Each number is 128 + 32 x the weight over its row's rms, rounded and kept within 0 to 255. Layers, rows and columns count from 0. Numbers have three digits each. The size before them is the row's rms in percent of the matrix's.

# up: layer 11 MLP up, 768x192, rms 0.148, rows 747-763, columns 0-191
# down: layer 11 MLP down (transposed), 768x192, rms 0.105, rows 747-762, columns 0-191
up747 100:126119067084152142135170122098155078130083128097135102150173157110134167132142163153095113122122084192090124162128125111134154133079153138147084142160114099107119146152138136101080127145153098075106153140112098136149144133087164152111142134151101174108181133118136098163155157092120109159137094142156178178094127126098161114155128087073108186194128070152151130139167123137121120125104140068115145089104148165155163059174150130194174076121127166058116174168143088092054097165158154181127115165166084069081103147077119071127072152141070064142177130105184185096126118128114148096
down747 094:161091106171149091108100165129083141111126094129194136148131109158089101133094103109160149158149115141132118137130079152075112054137087126117111086136133170126101142102137064150189082128086133136119111162106136103154141102163154169104114109109149129074103144144108133131117078161131147104149146109170098127138105172144158129143174195164087124093157184112122159058125083165106125135126136142149096135168137057132099152064171089132109162101138108219142112075127127080178152077126100096158111190088144120152172074145085155085130001159090144130100161116081087117151138073106133124
up748 104:146145134168126136115044049116171090161120125107051139112116153148132098074140093137150148123081151170129117132158164107123139134060110124155119124134121056134111131142063156131125143090105118145170093142140127113135139100122106124187119169195150095138141159137152089111192093117104162113143161080136131082101182135071146097182144087111136210147100148154139153143157140166143095127169140175085087110143108118138128177170167174132129100059193146163142098102147087156110082177135182103133142086135159147109159133051107088146054131185131124071122115079144161109131080105108153096
down748 103:110149148173130094163155111121124128008174180133094076121171114115126158163092069087107137094190135170143122122115126141118119076149138098144132094107127093130153139066193155138143143122189105143116116163079074121052149121133160188088130102069185133071108109147108160157066172123125100172105125176163187136151140098148095116125128107169165173091176142172095107128112088168141133162117095104124137112115122141151120096110082147165131154196148154125101181141131183110161154082158098135177159142083146142133111100142113200098130087129132080183084135112114146103139119144094091160
up749 097:142120129133133133107124136148141141169134130082152183096142181110106175186136155127088144106136144136112141172115073116067139044081136086150135154101183138168096173118154138106179148131148156082141121108124134103179139135125095167056121132145138097093161158095164089135129099142153045140090127123116129138129105084096087166108141113117104162141191222104109100105147154182127099050095074142143149096127133180111151157082123123079066150127102152106130110150089202070094174113140132128179161068123061098124093141138174150140123137114130155160104151184176101119073102086092122151
down749 089:121149109154152112144155077099157124135123150130053091135154099132146155150074095118137104158191102180141136146155133181073078152172121145139070139211151108120091071167079145141079086176094102182129184145114144140071137144146125115182123161121192121125098130177120156138082164154118142153150079145104131121124121161169132114188115165106152146127138091145156125130125077070133146222150155115173138118129155058132128133187096154165156091094119128157132130108118087146157073085104127114084116216142183160104169077164114096096145109123145108132201141102102157139142110124182138122
up750 096:165168213133136145142160104076184107126120142154111130169138140144143136144098105145086120036144123116134122179124126191126129135123094152083145126129131108162215117176132150148101130129081086086113170139136124129098057121141078123115107157090197166192136137124091153079119075160120223133037112130173093074147113144121096098155163177115128131088105063085089141111159087118170126112126167127148175060179153081083066158138119113140121093133134127180128156158115113147114109126135087110138157147051128123135121148140091129157142105118098173144147145108122137096170116088178143143
down750 097:070097129175169026152121105201111136099125129144126125099104086100116128160123140081182071201178151171101187108129116057104181112171144113124132103165197150067063143117162125135178131133167116130128063102177167165149121102158149140182151122166122126110144142144171126145116153080156099178140153114099083136141139143133157099098103148151118082157131088156203108147157192138139167173161132205134121168097117121107129087122144164102119093070112100106137139118081081065117147090152132092128094122160135128160151157123127145087128113116180080124106075115115143115134130135124116074
up751 099:110121100204087143114140150188193149141106124140119146098185131103122176137087138098067074131113162113189102118123122066084189060091070149069113104127113138179149184144168138145137127145058103195120106197166159116123102061167139137154148178138146150096089124117093124168103037195140135124102132158114129086135104111147152141118162127170134134094121018145145141147131111128122049075138154146150129113124097151139165144150141120122127090082109102151125205121152112138147173139103123134134088095175146161164140126177131181091100131129112114119117103168100129125149116102122123125
down751 096:155157162112121100214107171106089157111131112111086117134044116130117161171116167131157179146077102140113108146084193175127091128191137162141133169147090095102069106105138131145140131096151108094078183163096066125173189183105097102095118052166112097128123141128131148118185154093138112135161075097153112107143139156148163088127097107137100101179159192110131094144148113103144151164185112136176132125108180103062122175112093107168196131106117146121080094118090162171120119092110140156085172118132143129138105152125124125159198112153122169130217111127136141122133162105162101084
up752 103:162094032093140139140139100152101154091177107078100120073147119173142123085135128160082152125142168099204090142121150106160138127115105119130138054078130068120157121123111092154140102127150053137114202113088121138103169142109137150167141115116115102150140149118163143100168129079159102103164156135173131099136134173090137130140187099098107136198138110166115123201164146132090167138119112107123135159139091191122134156093121161129081109118125079127096071102143127099116114156118068149173128157086233125141047107142107128087158143127117140138032111186125153166119084154138144118
down752 109:089146087101133098181119092123111119149140083167143149130168155108160105118127105089132143106174147160124067112081126085125170134108134097164058158181152117096045085140169092093165168152130208154158102149184109137107163094059145095059113056102160077189138140166139117189128134130130136137147135112145142139111135069123141132116131160172071101154194118129154161109168097118154151137170132123164157114129145198131120071206096138091109132129123107133153126156190112100169202169129158165139152095151105136126087116124098134095068161123127183071141127140109168136120109174124100140
up753 102:153087137089166100151103127202068084088162125167145081117115109164092111122114138155172131116107095121133155143124144083127112083099161140140136117143146105137162168162145174141191159058089098167117148143201134118128136120152133102192105175137078141107158127126061093126148093139131174124201158115137166087147128113119053127113116127141216156127117151078112170172121092087156135088096125169187141158154170167164153149171084155076114124172073144169077172098091092118121178145120170088111114148094129112114125088130130154118098166099118124119154176103186101054129074128118127168
down753 102:113171103152114136090166183119129125191126071066106119146097150071143115136147106130142149136158159101112161133112106107105104156081133092109152138144089096113127156122152102120155094192128125140112115152184129149143135141136167153123141127107155072198123137124148076102092110050116044106123163155131157135136134118158194152173159167076109133062166122122199069160168124139094151102117147087196190137107126112116131090104154201117117160129116116078133154166180090127155157102145103136089137173155070253140111136132114129158151123158142133174099108174095122096176160127119100081
up754 091:100088104127156107120149145147121099157168127133172149122075142108150088176071192105171132116146148156102089060156118079174077118128163141140101138131186128130153123112136120150162126093116104141131134150135194102151105126130046115060091137188136130140119139079129145136135092127132157185122154132157136084127144131123142166146154105074051093101170124134123077106104082142145129179129134143089111120102149113165091126093138178160141142146123168133161191106139251118108137128146096100182127106037096151184158087124045156148111122089119188099037121117099112119141135134129110138
down754 085:183119188162135129087079162071161156097117095135031110141137106118153131142211161128104118150117085114162160157063120123087167191157176092108124140146112144129067117164116119105122170126093145081163145125143134157105143115131168145151155112073102147109159202161139113112114104143115130082125051096170102133174144142135105109108131136132130189177129143149118148127169173133098182093091136165084125126122088171097153104157117078115115079134107107087138074140102118081162132184115123118121140154164167138154089154097119113088128101132104036157197128182118111184152155123171124198
up755 096:081060132073177122161137137125215147129077162148148136178117124133195081092125135122181085144133075094103136128107123121120105122143134114136115107116122104137103099147085108155036108163154121167204139108155104153066134078152187169108106123207081133132104141142088160144129133167116114196103140141075182110143115115101127099131194122150142152107185170143083119127143147157133132159132099133084112080136143149138073141165153139108134124140113188128081132149114087103128121158072148062095101118157153175135109107092173110065126173096126228137168124101123100144118130161165125094
down755 094:145173124128134138071142103140090085136184080081123178131155124151099098076101102160082067050123164117104084134040118132099162131121161176150082089112131164131167124118154102119158113102084158109110124148090110170134203163174079114062155118081184156108130127168120106134187085090124083145109124095120078119093161147072118139108079150135136131123100131099095117156134143164117095164083169159112111152099154237163140184158144049122086121111106139189114157120114139158108096147163131149134113074162159106128151096130106124138166124117100086150123177151126128143144109144077171134
up756 095:077104108142074142116106137177151149192146136086153088138162130148135110149115137178199096154179105125133143127117140115143176143136125146127110104083130177084161116193099145102126096185141137084155183114146162142132152154142116082101117171161127126129107172104122144140124123142102163109156126134145171133117130130094101141090126115111164105127124183158149099158104083140147115191132182125136119046154136116095122139187142188090091052122196091137142149078085192034180117090102088149115105102093121111148123086122139116027099137091116082169187132045144093119141087104142100116
down756 103:160140082147178164115110184141148113135187205075095125147127149157126133115226109123179115178137178157159058106099165140127195138118165157181160167117074126115122133154169133151117092125163131150108111140174117167116159175166046097120082158181145123190100158130143143176111116166095147121179166109110139169154099129111185139127132173138099136130133125087082142147127184083058144096107105100162102166125137151119128132144150095088130143124152136119088077167129073124096057105166153136160136170156197147072113074153134139134099068156142125117133142168139090149127122090149146111
up757 091:087126171183187109180150126109129096117127132114105168125102145127141163170180118092115124149103101182095092139163064119119104070118127135189133120130111125146122222097150130121119084154161202129110130167180102089031066122155075128142092106107176111188146102119121153087159066133083130065149141115084134170095140152152157120123060138127109137187160141155078185100169129145159075146161110107120161115099167123135159128113143144175112128100132165089100182129188059161132124172138079153133158109091097136102103123160132137079126153141121128093119111111162145141090144120196164138
down757 084:161119152100070157128099113157133165149117132182141099078105104177086095095165139180153132137129157100105108132111197139157175195139098163124119156130121144083126110089040106133173099133091127157119124177129159133161133128157114109075203178170136114080157161131184167126152119172191143212134141122146129074168157124092152135118220165117138149102153079131170158143067179161142147096053157139145177109088108141160116117134144179108196136116086118114139114120140174126168164109132149135096094140195188117126167153164139134177125131091117121135094147161165144109129102120090104115
up758 097:130081084074140084139089144110187106146068149072170098137155109114103113072137140121150098156136127120157088091158162133222127116078143154138106202101115170135168167145093113118202098146145122148193128122129141161117130141123100130126126129189106151115159141173115165137112165087218098115102184103090119085096153128128132147118154123099172146117081138169086073145158078131085082147150115138136137076127124083116153203080115127090116151160138157168125095179059139098149112167080097146162090109143181142183147165100072099167155097079094115100104136116117135107099134121112077123
down758 107:102146121179156075132143160142124174098116134183143100072123124098092109177170158139088097174156160127169180156088081145049154158145132150148101110138155088124142118118127097198163174131088149155124129146204075212090135115118107125119120133099166184096153147164056147096125148122101161105184079101155113146111137090138113134191135098142139071152120118141180148130143141177208183124130129100124108067070121112070135081153122152140168168053123145151087116091155140118138088123129135115106131109102085121046125164120113069137131147172111146081118078129135109144123166116141108098
up759 092:136115088143111098194062099118119183135129087123155137104129131148125129163145131147126090106082069186106105161162139146126074172133160154092088125095124142135150089133145109075124150104127149126169107149131107165115127172053141092116190087149123109115089160118106132144132157109050119095159100141160150182101114125095119118161165161124141130182118120099094163135092117051042105131088146136050175103104143126067196089163100106122118131171079128104121125183083205164160081123143135164100052123196158147136129122172163175119165150081096101166113117151117146101106089117129108132
down759 080:171111110131102135095189175141120131154094169157113132140122082165123114124165130076146143140160132087138153133086091097162186102111065133123139136124110120112133117163141112141098130126130105155144117104159219122134109101190130141135139154116171120125150113162179139150105115115151139234081126148127121141133122102153124112106103060157134128055122124137115160133127132176164194113148133106196070144158119161202098164084148097114132115123171189099164148110120047123073196124080130163146239114054089085104097164123083086137121154124136137070094099141186108122141119125142102116
up760 102:153143102101097141122098177125213151143125132121104164116103156082104095073155130120107121104103133048122093099135168103095111128099127153152127125196131139139098106109112143150139134145185126141148175105171147080081135139193151150096101046087181194171114164125112124128126156093101122196149186118113176059169162135119122127133138128143194110082168121113096088182173082131135108107113199090151122135111110094112149151110116155132180126160212119161096084159061124079114160139116161112148106164201132142093142113149084142191068119134129122163173104146163150120083139120125156126
down760 104:091112119148118090148121096151105105180136157167169114124123127161136139048139125119149110161116071167125159146155076091137194115170145198195101152082115146115171102142141160198109173162129118147148167105112173159135141160125074089179094148138096116214132173149080113072114097160149147186111069113188131137121115192150097104177151086198094157127147121116137136137145156168122162129154085165129120158114156158111131106107154110112122152028131158143129146155181158165090123163131141097100120080117129127081157120096098108081170143148157180088134129172159109110079144112179170127
up761 098:132101189116205124114129104112111114118098141119124108164076192125134109119162138123175143077153127167195121127124152166152074173142054114127101093116122152087070135132137120129131121114097093122218124127163106125124208168164078092138136088150111110102106145158105147152154132109111109153108132115118104165127121159138096150138143196148137161165114144104104052110108068107180144148143115126164113125200146145137172151166070190158161105157042137083118132175136133144106174146056125107178187064150093111140126204133089145147099104136115153111133101077130104133150157138117109057
down761 095:066179095114044086154112161114126100132180132103116126073169079130145132122156106107029127181080102117099219126112142117137119066126205110082152157169115111143086129134163104175119153176151119105071140138104148132163128090108138136199137151158109159166186099117131119110114055124106104106118101104152137109108147142129092145116137110118121111146138115133125157161193137165083117094078146188090142117086098111149143068108197102099154141115165125110185100088109088153137114141152080129097137133144130114148174094069182166131154111105111156157097069139125091103078111114155155181
up762 098:137083129139118122199131184140140120094153140110103079073177120129081100093165145157099102132114138191138144176131135108141120148139149157095100172090112146129115155132132061096124085121141154122149161086185136137111091149069116166162132164062097138124144104112163132142213140134145132149131115100121127074144134092059130067119136133098133117101107125138103109126149142128128159130121158163117163082155150139164132132156130126107137077122162124174205055135081153152165117120138079064110025087146208174138150163117129153107139194086121094163171189194144147125143119134177074077
down762 107:157147083147117157138150106171094126194131096172155103154139137145094088111111137088138098140091155106103133067132129116111160110137181145174099114127095051145119134127157113087129142110113143141208168076079158138172148135157097101085114137132137139118137132155180109128118137142126165110139087104167106111093128100173158152123121054116076105169151064129067153051151176103167107138079127150187143126152121094154167147133127148105139139116076116146064175170136133117192087144140169138114162110160112121187210089158160163128097125139067157149129203157017114150111133100114148113
up763 107:125193133101085186103093108131099175120133163098157074069115124102123128129144129127101105136090137117120174104106122036056116125088105102104155127140086126161114104147111126084177221131161107145103090141171124169148146136135075122099155196104108148142173156158127121141136123176112158131157133167116108115119111189147105108028098142124182166172169139125154143084116106116130144101119154096130103073122138060119084145134028135111109084121164113111172147096155152092126158080152104126190141096085167128120133100177176141114116142082140103143195142131103123204084133122145158156